python train.py --n_layer=26 --head_dim=32 --activation="swiglu" --rope_base=10000.0 --bias="none" --lr=0.00327 --beta2=0.99 --grad_clip=1.0 --final_lr_fraction=0.05 --doc_mask=true --steps=8332 --dataset="wikipedia_en"
Each number is 128 + 24 x the weight over its row's rms, rounded and kept within 0 to 255. Layers, rows and columns count from 0. The size above them is the row's rms in percent of the matrix's.

# layer 11 MLP down (transposed), 256x96, rms 0.137, rows 42-65, columns 0-95
size [113  85 103  99 111 107  87 100  95 110 102  99  92 123  93 100 102 114 111 109  86  84 100 100]
[[ 84 172 112 102 153 142 119 147  85 123 115 153 139 145 117  85 108  97 118 141 126  97  99 141 111 122 136 132 116 104 121 154 157 129 137 127 110 129 138 148 114 139 143  89 138 114 172 100 110 107 137 136 161 106 179 148 163 112 113  90 164 129 153 122 157 108 140  76 103 147 170 137 161 150 135 145 115 130 160 103 130 119  94  91 175 127 122 182 118 127 149 149 110 106 161 131]
 [137 149 114 153 158 114 153 100 140 162 121 121 120 148 147 131 185 126 140 112 127 127 131 104 187 103 135 116 137 175  74 173  89 132 132 177 173 161 117  86 133 111 130 120 112 133 117 117 107 136 153 125 142 142 121 123 155 179 128 110 118 135 149 103 119 187 153 127 137  97 151 165 137 142 144 159 139 163 126 120 111 111 149 140 139 146 116 130 134 115 143 139 182 128 137  84]
 [138 172  99 117 124 136 122 117 158 128 141 101 120  96 118 118 149  85 123  98 161 115 126 145 123 125 108 122 138 145 123 148  32 133 165 166 122 133 111 137  94 127 124 138 150 132 123 151 145 125 113 100 118 146 143 107  98 104 144 121  91 116 150 102  90 164 178  95 132 124 133 112 115 106  99 153 118 102 155 145 175 126 112 136  98 139 123  92 155 106 102 162 157 138 120 171]
 [126 149 140 125 154 138 167 154 112 141 123 158  65 134 145 137 169 127 123 150 115 148 137 119 120 123  75 116  92 167  96 137 117 130 101 175  98 122 145 131 147 156 132 144 148 143 120 123 141 139 150 134 127  86  93 175 161 110 102 104 108 144 102 159 162 178 115 150 116  84 115 158 118 126 148 154 144 156 104 124 127 157 131 133 109 120 126 112  99 145 101  87 172 156 134 103]
 [129 148 139 128 145 145 105 133  76 127 128 128 165 127 119 126 115 108 103 119 102 111 124 160 124 113 164 131 133 124  99  84 163 126  89 115  93 111 146  85 149 115 154  74  93 119 170 205 188 113 115 104 129 130 123 140 159 137 100 126 147 131 106 138 149  88 160 136 116 131 135 147 109 152 143 132 148 138 131 117  91 119  79 146  98 130 135 114 108 111 119 120 123 110  96  93]
 [ 74 190 166 124 125 136 133 119 100 113 163 152 153 162 134 160 134 163 152 122 173 135 128 168 122 138 132 123 101 135 130 147 126 105 149 121 104  97 111 118 153 124 124 131 140 161 166 107 135 109 167 100 140  96 123 100  93 124 134 153 122 132  81 157 141 172 153 145 111 159  85 107 158 150 113 157 108 118 129 100 146 118 145 123  91 119 153  93 116  93 146 133 130 142 162 104]
 [167 120 124 164 120 161 110  88 111 142 127 114 139 132 172 117 124 107 105 148  75  99 155 161 107  95 135 128 123 152 146 167 159 127 139 134 145 120 149 119 131 113 141 125 105 123 147 154 128  80 117  97  88 153 134 134 158 110 106 148 124 137 131 135 143 156 135 102  61 154  88 118 126 148  95 114 128 134 100 126 120 118 155  74 114  79 132  93  84  82 120 117 109 134 113 125]
 [105 174 139 101 158 128 125 128 163 177 123  91 127 130 115 136  86 168 129  95 114 168 183 148 121 127  96 130 119  85 152 158 148  74 139 121 135 153 109 139 102 127 138 139 145 124 103  80 159 124 150  82 104 134 121 134 189 118 126 151 141 155 136 100 109 133 122 127 136 160 125 128 123  96 113 147  94 122 110 122 133 163 131 155 138 160 129 121 149 112 108 102 147 129 175 127]
 [132 135 142 152 158 147 114 144 101 130 115  91 100 113 146 157 156 148  94  99 151 164 137 135 148 119 160 141 127 145  99 114 110 143  92 122 140 127 133 103 148  84 123 105 150 121 117 159 165 121  81 113 108 127 140 117 152 184 116 160 153 113 104 125 108 146 118 140 164 104 140 167 113 131 172 136 133 104 115 161 119 135 115 145  72 141 109 146 115  98  97 143 147  76  73 152]
 [112 123 136 122 111 110  84 141 118  83 164 112 132 164 143 105 159 111 152 119 129 105  76 150 142 187 104 108 191  88 137 100 142 148 129 133 118  85 135 137 142 112 137 125 128  87 123 104  82 116 174 139 112 105 137 152 140 148 137 139 130 136 145  90  95 107 119 119 111 151 141 116 148 106 126 106 145 122 151 137 120 140  84 141 148 136 170 164 133 144 144 143 172 140 131 170]
 [173 126 100 146 145  95  83 113  88 128 128 160 116 119 110 135 132 108 175 134 166 111 140 100 119 125 128 135 141 150 120 111 127 146 125 103 105 155 110 134 109 139 108 147 101 139 131 151  85 144 168 155 100 175 163 137 128 114 124 107 138 134 133 149 134 113 112 178 150 132 117 110 166 114 122 160 108 172  98 145 114 163 111 104 149 166  76 160 123 146  93 161  93  98 156 134]
 [143 163 131 106 109 140 129 154 155 105 142 152 121  95 131 107 124 144 122 116  91 141 136 109 156 133 126 152 149 100 120 160  73 164 155  96 153 131 115 123 159 132 161 144 120 121 153 113 151 125  52 143 123 120 103 131 143 140 154 171 114 158  90 117  93 104 168  90 105 168 139 167  95 128 136  95 121 113 163 109 124 129 159 125 129  96  98  75 112 133 131 132 105 125 135 144]
 [138 173 121 132 131 136 101 130 135 125 124 134 162 115 138 120 117  96 122  86 130 172 127  86 150 120 136 132 108 116  81 118  72 129 122 115 134 154 119 124 129  81 142 173 164 124 159 108 103 109 154 128  83 109 106 118 149  93 115 115 149 119 128 112 123 127 141 128 149 131 147 112 148  90 108 106 121 100 125 154  82 115 159 129 150 128  85 108 112 118  98 172  94 154 148  57]
 [142 176 108 155 101 130 100 130 125 119 100 138 155 130 124 113 156 128 157  95 106 143 144 136 124  91 134 172 150 103 116 163 121 104 105 158  92 105 116 194 158 110 133 161 138 125 135  93 154 102 118 138 140 141 108 140 140 141  96 171 193 147 131 139 149 182 145 117 145 157 169 140 108 118 135 145 142 121  98 116 101 165  79 133 167 135 122 124 122 105 124 135 122 130 138 107]
 [105 140 170  62 150 126 128  93 147 162 186 136  97 128 141 161 143 100 119  71 135  78 114  93 146 139 118 128 124 128 121 139 144 152 142 101 116 118 133 140  87 128 141 114 115 146 140 140 153 130 141 107 107 106 100 111 110 133 124 160 102 109  94 120 134 150 100 148 133 115 175 119 158 133  94 169 124 135 138 115 118 110 147 141 175 106 110 132 171 110 106 184 115 150 127 126]
 [117 114  92 123 150 140 153 103 153 118 149 124 151  86 114 158  65 123 157 122 113 120 136 124 104 150 130 147 151  93 131 136 204 136 109 134 130 125 118 120 138 124 144 120 100 122 141 190 184 113 196 126 114 114  96 109 151 147 145 154  79 171 151 115 142  98 116 142 130 127 136 136 149 115 150 131 166 111 147 157 148 152 117 147 107 119 116 126 127 115 121 144 128 166 117  99]
 [111 130 122 141 160 166 144  87 108 164 124 105 131  93 105 124 158 119 206 127 109 121  97 110 126 131 115 143 133 101 127 110 129 111 130 126 126 119 106 120 127 109 133 149 143  99 133 139 128 135 132 137  61 108  99 130 115 130 142 135  92 166 106 179 166  77 156 149 131 150 110 107 162 138 142 125 141 105  81 102 110 158  93  90 146  96 115 129 128 151 119 159 157 112  93 141]
 [173 159 143 157 154 104 123 141 150 137 145 146 160 129 101 118 140 138 137 103 142 114 131 100 124 109 125 121 144  79 118  89  78 128  87  89 111 158 159 125  93 127 137 133 150 106 159 129 138 123 157 135 130 168 114 150 116 154 114 121 102 139 134 106 163 116 139 133 133 103 124  96  95 156  82 100 131 149 131 122 177 133 138  95 171 165 136 121 115 136 180 101  93 112  95 165]
 [112 116 107 125  86 147 102 153 102 160 162 145 127 132  68 121 159 119 149 133 166 126 137 134 136  92  90 110 124 152 145 120 102 136 155 107  98 159 112 110 129  91 139 115  98 116 124 168 171 152 108  76 103  94 177 143 110 142 101 124  97 123 133 101 158 151 112 157  84 108 124 140  82 140  98 137  98 109 119 163 126 128 107 146  93 136  89 129 133 123 130 138 107 135 112 119]
 [125 192 130 102 142 123  94 180  82 111 175 109 130 131 158  85 107  85 138 136 132 130 138 131 130 125 119 136 100 129 103 128 167 144 131 101 110 143 137 109 102 144 104 131 120 102 115 138 137 123 149 167 102 147 104 137 119 155 127 116 114 122 137 117 118 135  76 130 119  90 136 116  65 107 100 171 155 130 110 161 151 141 146 159 145 127  88  77 116 145 110 168 131 119 152 118]
 [109 136 153 128 126 123 173 164 127  78 110 129 111 138 182 125 102 125 113 116 134 145 160 126 140 114  96 139 120 145 129 119  71  91 123 126 118 121 122 130 119 120 171 125 132 142 144 124 152 149  44 135 139  90 139 156 107 131 153 129 139 109 135 146 167 125 121 145  76 130 153 154 157 140 146 142 149 135 143 159 151 112 161 113 132 134  95 141 107 117 116  84 159 122  80 175]
 [118 182 117 138 122  95 121 123  85 130 133 125 142 133  91  96  93  96 137 153 127 136  89 107  62 168 134 153 111  99 111  85 141 107 153 158 120 106 128 145 132 132 129 141  94  90 159 102 115 130 142 141 144 121 125 163 132 122 140 119 109 141 173 122 122 152 113 145 156  82 136 142  95 119 143 158  90 159 131 126 110  96 174 117 133 114 110 140 194 113 116 130 138 139 154 123]
 [151 106 134 141 105 140 148 145 125 142 135 151 107  90 122 151 140 102 139 130 152 134 125 132 151 102 114  94 117 130 151 127 103 104 173 133 153  80 153 133  83 122 122 130 123 117 161 153 124 123 178 153 134 134 132  65 122 162 184 104  93 156 104 105 108 129 148  91 152  85 130  91 143 133 108 111 128 108 159 173 148 119 125 112 173 141 125 125 120  72 117 141 108 138 164 123]
 [185 112 129 112 108 162 130 115 131 159 127 144 127 137 140 118 132  94 117 161 154 117 101  90 122 160 116  79 132 136 118  70 157 135 183 105 130 137 102 135  78 108  89 110 169 156 141 106 105 125 116 141 143 133 119 125  65 162 145 126 117 155 141 114 125 137 146 118 133 113 175 117 132 122 104 144 126 149 151 122 171 104 112 130 142 161  90 134 114 149 164 141 114 101 161 148]]
# layer 11 MLP gate, 256x96, rms 0.172, rows 43-66, columns 0-95
size [105  95 108 105  97  96  96  97 107  90  98  97 108  87 101 110 105 116 104  99  92  85  94 109]
[[131 139 157 129 143  86 125 155 123 103  91  98 123 102 167 128 123  90  96 126 116 147 134 192 111 145  85 108 105 132 106 142 157  88 136 131 132 135  99 131 118 116 118 145  63 134  95 157 138 110 131  82 144 150 109 111 116 121 177 105 111 138 124 118 133 135 158 106 178 152 159 146 134  99 152 143  97 129 120 157 110 146 112 174  87 123 102 109 149 163 132 125 135 132 143 107]
 [ 91 122 111  88 100 151 145 127 124 119 132  54 126  99 135 122 144  89 109 120 182 156 117 151 141 156 148 182 124 142 131 119 120 109 155 189 112 113 112 126 115 135 131 115 114 116 119 159 153 131 129  85  92 152 139  97 111 134 135 155 128 116 149  82 115 137 156  65 132 120 159  82  90 110 100 120 123 112 125 133 129 153 128 111 123 127 149 133 115  94 108 153 126 137  94 130]
 [109 146 141 121 127  85 111  78 154 160 120  46 173 140 115 161 126 134 118 143 142 104 116 189 129 141 114 129 128 115 121 121  92 104 159 121 143 105 148 129 103 118 104 126 129 144 117 138 122 129 132 132 139 147 113 115 128 173 167 135  83 108 151 131 121 125 128 122 156 127 105 154 112  84 157 106 156 103  60 120 106 126 137  93 127  78 108 115 144 139 123 123 149 149 142 155]
 [123 129 124  91 140 130 106 102 180 135 136  91 167 140 140 103 138 129  95 109 121 144 126 105 102 150  87 115 106 132 117 122 121 127 118 136 173 191  94 137 135 101 108 144  97  94  70 142 138 111 163 110  85 158  81 168 180 127 145 140 132 121 142 120 124 128 107 121 115 143 169 109 122 173 136 134 142 111 148 139 117 124 144 138 125 138 160 144 131 130 120 123 132 120 200 129]
 [107 173 132 121 107 112 132 145 141 141 103 116 153 117 196 121 142 130 110 134 153  92 127 107 111 122  91 117 100 154 106 127  97 122 127 151 159 148  98 110 131 150 124 132  91 154 119 150 125 142 133 178 123 141  97 126 149 155 160 165 121 158 104 165 119 110 162  86 128 127 185 112 155 113 142 172  83 117 120  93 104 134 167 125 115 167 155 142 147 124 111  95 126 112 156 139]
 [104 124 108 117 146 100  97 100 140 159 173 103 119 130 144 141 153 118 129 115 135 119  99 113  83 145 141 122 126 176 110 121 122  80 140  79 138 137 147  89 122  97  95 128 153 179 104 125 123 121 135 148  70 157 130 143 160 132 157 105 132 129  63 123 129 136 138 118 149 113 151 132  83 127 103 117 130 150 134 120  84 101 103 185 143 105  98 134 123 157 156 124 117 127 139 140]
 [135 163 134 144 107 160 128 133 111 178 141 142 127 112 159 110 155 126 133 100 129 122 144 123 115 109  89 114 151 174 126 117 114 137 117 122 123 146 137  74 135 128 105 149  70  93 119 153  86 106 137  97 111  89 109 149 104 121 140  98 103 141 100 141 118 157 143  89 123 149  87 124  98 163 104 129 141  77 116  91 109 171 113 167 138  92 147 145 142 126 120 115 166 123 124  89]
 [121 138 146 114 127 161  87  92  96 143 132 154 128  76  95 125 146 124 118 127 166 101 136 173 170 171 133 179 127 128 117 148 132 110 122 160 143 130  74 124 124 128 135 177 100 120 132 162 142 131 132 123 132 121 114 139 146  90 136 134 126 114 158 117 128 111 191 127 122 108 140 136  92  95 157 141 117 148 103 118 130 147 106 137 139 145  69  86 137 119 131  66 139 129 131 111]
 [128 130 104 142 114 141 105 128 151 116 147 103 108 139 109 131 115 105 104  85 166 133  78 146 122 188  89 140 158 115 136 137 115 115 103 133 147 119 147  74 123  92 131 160 108 118 105 110 135 111 128 100 151 146 139 103 117 198 172 130 138 126  99 145  71 126 141 122  93 159 137  91 163 104 115 131 138 125 144 112 123 139 134 136 133 146 127 136 133  95  98  78 144 154 101  92]
 [148 129 133 123 166 161  85 116 124 136 114 115 111  92 130 173 131 119 107 111 170 135 137 155 146 156 125 153 133 130  70  99 122 104 105 187 144  95 124 142 162 116 142 136  89 140  42 130 132 154 150 110 125 144 148 127 122 141 144 138 112 126 120 125 137 134  58 116 131  95 130 127 181 121 135 117 100 121 119 143 139 141 155 106 118 134 109 136 149 177 111 129 114 103 127 105]
 [118  83 130 137  85 108 126 147 138 129 147 122 151  71 146 163 147 136 121  88 125 102 139 121 113 172 133 157 175 127 112 155 106 120 103 123  84 100 142  82 119 163 149 113 124 163 112 117 143 139 136  71 106 109  82 168 122 152 121 121  90 103 111 138 119 126 143 142 172  80 113 141 121  99  96 148 144 162 124 120 102 139 148 121 120 136 135  90 126 143 144 116 127 114 133  89]
 [129 145 112 105 102 126 161  96  78 141 149  76 140 124 121 127 114 116 106 107 136 159 106 142 135 110  89 137 115 126 129 128 153 154 136 134 101 180 129 120 130 139 139 132  84 144 100 145 107 117 142 138 154 174  78 105 160 123 145 113 129 120 118 139 137 126 132 129 132 163 150 186 108  50 153 133 113 129 102 101  93  94 141 116 137 149 126 124 106 112  91 159 138 100  85 114]
 [ 92  94 128  91 155 146 113  90 142 117  93 119 148 166 134 121 117 137 127 109 126 134 111 143  83 120 127  95 100 141 153 139  96 162  84 101 129 115 125 110 157 157  62 158 106 116  94 162 138  97 144 102 119 128 131 101 135 151 160 154  99 125 144 148 102  88  89 108 152 160 135 111 141 129 106 123 122 156 128  89 132 127 164 141 116 112 101 132 157 120 126  83 126 149  82 136]
 [160 111 117  94 155 162 128  98  83 113 163 117 195 146 176 134 117 115 123 107 122 170 117 123 109 111 144 168 166 138 107 122 127 149 113 160 121  98  93 142 154 128 116 133 132 128 124 138 121 136 133 102 150  89 103 159 160 122 139 124 149  84 108 128 125  89 185  87 121 132 104 131 106 124 116  91 129 143 121 119 101 130 120  96 126 109 165 157 132 118  92 113  98 119 146  89]
 [124 139 120  75 168 138 113 119 119 123 161 147 117 128 176  90 151 116 138 132 108 129 140 142 112 104 119 117 111 128 160 117 137 141 116 183 158 144 111 107 165 100 114 122 120 161 110 142 155 144 133 123 114 143  84 135 168 146 191 117 176 121 110 121  84 154 110 110 135  96 168 139  98 154 137 156 116 113 164 103 112 102 110 136 117 129 159 154 124 109 120  86 142 126 175 103]
 [107 178 136 121 128 138 111 123 108  86 144 117 125 124 171 106 124 142 103 107 106 151 121 142 144 119 133 116  94  72 143 144 143 119  72 135 121 125 107 124 116 139 135 123 107 130 125 119 133 132 150  90  99 100 177 130 125 114 150 135  94 109 127 130  80 134 155 131 151 135 203 103  86 121 102 168 120 115 139 110 142  90 126 200 115 127 136 134 149 105 110 112 135 165 158 109]
 [115 151 152 133 168 175 139 111 145 120 124  56 137 149 117 113 138 135 121  93 124 135 127 149 125  93 145 135 124 113 134 169 145 145  90 138 170 151 110 129 146 117 111 153  76 136  62 124 152 144 139  90 129 138 114  88 132 106 139 148 131 143 160 134 129 120 148 127 130 105 161 116  99 117 137 119 143  88 162 140 136 133 111 175 109 151 109 132 200 103 134 111 124 150 112  97]
 [132 131 103 113 104 142 138 103 171  88 144 124 150  96 104 129 169 114 103 143  85 122 154 163 145 130 105 171 137 115 152 134 107 135  79 142 125 107 140 127 155 131 101 117 167 137 115 143 166 160 141 104 132 147 132  98 127 168 144 120 126 160 147 175 114 157 144 137 149 151 167  97  93 135 105 147 112  44 124 140 107 153 145 146 102 117 141 102 128 161 145 138 142 143 141 132]
 [ 98 202 157 117 151 107 110 130 127 109 102  82 111 111 144 135 127 142  99  78 160 130 101  91 138 117 112 141 115 102 116 155 111 123 131 162 130 142 125 126 105 139 128 142 110 100 125 145 151 157 135  87 164 111 132 118 142 108 101 117 127 143 127 128  77 144 102 143  99  94 135 126  99 134 140 148  73 132  74 142 116 132 140 155 128 134 169 129 140 124  80 118 137 109 102  70]
 [127 132 159 127 156 156 144 101  82 112 158 117 124 107 113 104 148 128 129 107 153 105 114 131 175 132 151 154 130 150 135 146 161 101 136 151  94  97 105 151 131 137 127 170  54 124 121 143 130  98 181 121 154 162 134 103 134  96  91 153 135 107 157 130  85 105 154 152 110 122 130 113 147  68 127 121 159 117 100  65 116 113 111 141 114 147 139 114 145 136 124 135 149 133 142 125]
 [123 135 114 128 140 114 143 138  95 102 126 149 133 153 155 145 169 112 115  78 157 111 148 131 141 125 121 139 141 101 118 173 124 110 111 148 145  86 109 134 107 104 118 138 104 134 123 127 131 122 142 161 118 135 124 163 151 123 170 150 152 138  98 135  92 194 152 121  92 126 148  95  55  90 122 113  91  97 130 164 131  90 135 149 120 107 132 102 157 113 174  80 137 125 133 120]
 [117 112 155 118 127 152  94 169 124 146 106 153 161 136 161 157  79 134 124 142 116 143  80 139 158 149 136 132 198 127  65 144 141 116 112 164  76 130 102 162 143 127 145 137 131  95  96 140 181 131 129 149 145 151 132 137 121 124 166 171 130  92 128 114 110 110 168 141 108 107 139 135 138  86 138 110 163 148 108 119 120 120 109 118 120 125 126 118 126 102 141 133 121 158  91 136]
 [136 139 108 161 136 138 129 136 160 155 138 121 132 151  97 175 142 148 159 115  93 106 143 120 137 129 138 114 135 138  94 121 124 130 115 103 129  98 146 126 135 143 120 160  90 141  76 173 181 156 137 171 126 120 159 145 119 127 139 133 117  92 124 137 136 136 147 141  89 123 111 134  92 116 155 106 141 154  54 130  89 128 171 162  72  93 114 106 146 130 124 124 118 167 138  95]
 [134 140 143 135 113 101 128 101 137  87 167 132 120  69 111 128 102 134 111 123  90 147 146 143 114 141 108 124 154 156 130 130 142  76 118 115 125 142 140 121 105 149 124 131 128 122 116 176 140 119 135  90 111 168 106 139 157  97 164 149 114 113 134  88 120 154 171 108 110  94 154 111 115 115 154 139 142  94  83 118  96 178 147 161 109 144  91 145 113 153 109 117  99 143 188 111]]
# layer 11 MLP up, 256x96, rms 0.142, rows 43-66, columns 0-95
size [ 88 112 100 111 109  87 104  92 113 106  99  91 121  91  95 107 103 111 110  84  86 101  87  99]
[[ 96 142  64 111 143 124 131  54 129 149 159 127 138 130 130 104 156 143 117 116 130 123 139  61  94 109 116  91 100 133 107 168 126 153 145 169 158 135 141  83 136 112 139 126 150 151 140 109 146 170 119 139  99 152 137 129 149 165 126 148 106 151 119 134  96  91 135 164 124 117 132 124 131 152 151  88 109 125 134 125 135 117  75 101 106 143 132 132 146  96 171 143 140 124 118 131]
 [128 102 141 173  95 114 136 103  92 119  95 143 111 124 143 147 161 134 108 129 139 137 105 148 168  86 129 176 109 143 113 137 186 193 123 120 122 107 141 108 126 129 110 119 149 151 147 135 115 120 119 135 143 115 101 159 129 124 143 148 156 144  94 137 140 110  81 197 123 111  96 170 143 134 146 123 137 128 107 115 119 104 121 104  98 134 161 137 124 187 159 131 160 118  97 133]
 [136 130 164 135 149 141 144 160 122 103 150 103 114  96 129 150 151 122 128 119 122 156 115 125 129 155  91 156 117  85 112 153 111 142 126 110 114 102 126 148 147 181 152 137 169 175 120 164 114  94 122 135 108 112  78 161 124 110 115  99 128 115 148 162 112 162 154 171 128 133  71 173 122 158 159 142  84 129 150  93 126  85 140 116 120 131 166 130 122 135 108 111 159 130 102 140]
 [149 169  81 145 151  96 129 113 113 152 136 152 130 118 103 114 138 138 146  91 115 142 109 124 127 131 121 149 117 112 127  82 135 100 136 133 134 162 108 118 144 102 114 109 134 126 135 183 174 139 137  94 114 157 118 124 171  90 121 101 169 180 112 103 118  57 143 115  88 154 130 112 129 148 121 172 155 115 127 134 147 146  81 143  87 113 116 122 117  91 116 100 129 106 122 110]
 [148 167 154 147 173 159  73 118 134 122 148 115 125 159 120 131  87 123 120 111  98 133 116 135  88 155  69  76 158 142 128 124 146  83 136 129 168 161 135  91 130 146 105 119 137 136 138 101 130 143 126 162 131 117  81 113 145 120 125 133 136 159  91 137 106 115  99 127 177 100 133 143 163 167 134 174 109 152 102 104 137 141 144 132 144 123 128 108 122 109  76 133 130 126 137 118]
 [143 161 130 112 116 165  93 143 144 137 136 122  82 152 170 109 122 129 165 103  74  92 137 135 132 113 125 174 135 120 151 142 128 133 113 105 123 128 135  94 142  88 128 139 116 124 124 124 128 123 137 165 139 149 123 156 113 154 120 166 195 118 124  97 149 156 181 111 112 131 142  70 139 175 106 131 106 112  91 132 124 119 123  90 113 116 148  89 108 130 121 100 137  86 152 109]
 [123 178 135 109 127 117 130 126 163 100 140  89 173 144 166 152 139 118 118 158 113 163 111 134 119 134 100 129 106  97 142 109 117  75 124 140 186 152 119  81 131  95 154 131 120 159 111  96 140 146 121 125 123 119 126 115 161 171 109 131 130 154 124 109 117 154  97  96 154 112 129 138 144 136 113 138 126 124 153 109 139  53 151 123 122 125 109 171 120  89 117  82 140 119 162 145]
 [112 132 138 122 128 158 101 122 111 158 184  87 153 101 100 173 100 123 147 126 116 124 116 139 151  94 169 144 128 117  63 116 123 152 108 114 109 112 128 129 136 176 105 145 120 154 122 154 116 112 110 108 127 136 128 136 120 169 109 145 140  93  98 142  96 155 122 141 103 160  88 146 186 119 122 134 135 167 131  82 102 128  91 149  89 136 114  96 110 107 152 104 130 153 114 130]
 [107 139 174 145 143 152 127 172  95 144 106 153  96 166 133 114 142 125 133 118 160 127 170 193 130 173 183 112 119 135 131 129 155 104 138 170 126 116 142 189 116 109 135 116  88 165 116 125 113 156 132 147 149 146 155  74 146 139 157 123 112 104 125 112 116 145 163 123 101 136 177 124 135  84 145 152 135 138 150 111 126 147 110  90 114 122 120 152 124 124 133 130 135 137 125 104]
 [179 114 127 145 153 102 105  94 111 191 108 164 128  87 134 102 122 114 129 160 133 108 120 135 147 133 119 150 151 122 128  92 120 169 127 186  94 135 133 142 119 152 102 140 118 120 126 134 118 136 116 140 120 146 162 108 130 117 110 125 118 125 110 115 142  77 145 151 163 130  48  93 151 137  97 123 109 116  91  98  99 143  99 102 133 121 104 149 145 141  98 135 100 108 148  98]
 [150 174 160 116 145 127 153 180 104 102 114 116 129  89 144 100 131 144 158 120 139 142 113 147 137  97 100 113 151 121 134 150 140 159 148  95 153 154 152 144  78 134 135 192 140 125 142 165 137 133 133 129 137 129 100 132  99 108 131  97 163 161 124 121 117  95 114 126 113 183 122 200 135 113  89 101 150 135 113 112 113 130 134 131 109 125 143 115 164 137 116 135  81  96 118 111]
 [122 138 152 144 164 153  88 137 149 162  96 156 123 126 132 152 142 126 146 126 108 139 124  67 132 117 196 130 118 120 149 104 127 103  93 143 124 122 128 159 106 121 116 143 139 127 136 132 142  73 119 127  70 146 142 140 140 158 114 116 129 143 141 146 117 117 122 132 132  82 117 110 125 158 109 128 106 197 110 110 137 167 141 152 133 135 101 177 151 140 124  68 119 142 119  83]
 [138 162  83 103 107 126  87 188  88 146 111 165 118 136 113 113 131 114 150 118 122 182 155 131 125 102 133 128 166 116 126 176 141 117 133 154 163  93 117 160 111 112 132 108 129 147 137 123 143 146 107 141 109 132  83 112 154 160 131 127 184 168 141  99 107 149 167 104 146 160 132 156 151 115 132 117 150 120 104 113 110 152  98  89 144 141 119 122 155 122 138 139 116 117 114  77]
 [ 74 135 164 120 129 132 120 170 143 154  89 145 102 114  84 159 127 142 104 135 133 112 119 142 131  81 122 139 113 111 125 148 129 157 183  93 129 119 156 140 122 129 199 114 123 120 136 128 172 113 137  95 156  79 121 113 114 102 128 122 161 129 116 157 126 174  99 146 159 135 126 101 127 148  84 129 118 132 154 123 153 129 127 129 116  98 170  95 131 124 114 170 150 157 105 144]
 [139  96 132 126 107 144 146 130 157 177 146  95 157 100 132 112 121 126 144 125 137 138 188 107 132 112 106 152 140 161 144 122 121  96 131  62  99 132 148 137 124 101 124 167 125 104 155 142 182 104 151 133 115 162  76 139 103 141 144 125 108 141  99 103 127  77 146 150  88 101 102 137 151 141 149 134 142 150 122 127 135  95 150 154 153  84 142 119 111 143 164 139 105  97 114 135]
 [148 148 130 109 106 183 124 109 124 131 135  95  89 190 124 135 134 122 109 135 109  98 121 129 123 106 125 125 140  90 132 130 126 120 127 103 165 129 111 197 152 152  89 106 125 129 132 143 130 193 141 146 112 100  73 103 134 118 143 148 143 115 130 123 124 113 126 141 105 159 165 108 112 209 145 134  79 106 150 141 137 154 132 112 149 138 138 129 141  93 150 144 117 141 127 124]
 [164 156 133 133 168 138 136 129 134  98 121 126 169 163  93 109 130 151  93  90 119 107 119 142 103 104 119 108 144 105 112 101 106 125 107 105 168 167  96 135 154 133 117  99 111 144 115 116 147 120 138 100 124 131 104 133 139 136 130 125 130 189 164 107 140 117 158 142 136 156 140  68  72 124 121 123 145 136 170 131 173  90 123 103 126 163 127 137 144  99 150  95  87 104 108 151]
 [ 80 124 132 138 109 127 145 119 111 187 118 130 126 112  85 167 123 121 134 149 130 183 126 105  96  94 111 138 171 118 162  86 124 114 115  76 149 139 134 107 154 121 104 128 121 125 134 103 201 127 143 150 125  97 132 198 155 107 134 190  97 157 115 125 137 142 117 131 122 136 128 137 108 109 119 104 102 102 136 143 127 156 144 125 134 118 129 110 100 140 104 125 152 158 127 120]
 [134 174  95 101 179 150 124 154 107 176 145 147 166  62 153 124 133 150 122 121 111 114 115  92 145  69 110 147  81 119 184 147 125 167 129 121 129 152  88 146 146 110  98 118 138 102 116 130 122 119 122 163 132 159 107 119 132  86 159 148 152 171 134 130 133 139 166 131 114 139 134  91 114 136 148 128 144 133 131 144 120 134 121 122 158  86 111 108 119 120 133 120 131 116 152 156]
 [133 148 172  76 133 177 169  68 117 115 118 109 113  99 117 115 109 142 106 105 166  85 134 152 141 147 149 118  88 133  99 126 137  65 116 120 123 116 104 130 131 134 123 139 121 137 139 128 138 147 130 105 155 125 108 113 132 111 130 118 104 143 113 155 107 106 141 131  92 108  82 128 139 137 156 124 157 161 118 117 159  93 150 172 153 122 112 135 127 123  56 113 164 118 127 162]
 [162 130  92  87 133 148 108 171 119 100 115 148 173 139 139 147 141 138 140 107 140 123 142 115 123 161 129 123 153 130 127 155 149 116  84 130 109 112 145 114  99 117 103 170 101 120 151 134 150 161 134 128 129 126 116 168 141  79 101  84 117  94 113 130 142 174 154 116 141  86 141 109  81  60 109 139 119 140 157 162 138  90 109 148 127 116 106  93 145 137 130 123 168 106 109 122]
 [123 105 119 119 161 155 111 156 114 126 129  99 115 129 101 165 145 124 117 114 111 117  94  93  85 131 138  88 131  84 175 145 119 129 120 125 168 127 117 143  95  71 130 147 110 147 112  71 159 115 122 142 146 118 155 147 153 113 125 117 183 112 163 143 116 116 104 148 145 135 186 141 133 113 111 133 136 115 181 112 148 105 137 127 130 153  95 152 115 142 130 119 115 123 192 111]
 [154 131 125 109 111 144  99 198 166 132 123 147 113 126  97 136 147 149 150 165 125  98 154  99 129 114 127 110 112 114 111  58 113 128 152  88 126 102 135 101 108 126 115 146 110 157 115 126 136  90 132 173 156 111 156 116  92 183 119 112 142 123 128 121 134 134 150 134 101 170 158 128  75 150 137 124 141 148 102 106 129  80 160 131  83 123 112 152 139 150 129 120 119 121 105 109]
 [157 113 142 122  90 136 164 120 136 161  59 109 151 148  81 150 135 120 145 131 146  88 132 178 103 100 125 125 128 154 151 114 146 174 173 111 105  91 158 145 123 118 142 117 115 108 127 132  93 116 129 121 163  91 164 138 106 108 134 172 120 134 126 129 117 158 110 144 131 107 147 159 137 124 174 131 113 114 163 102 131 119  86 113 111 127 157 112 159 110  94 126 123 147  83 131]]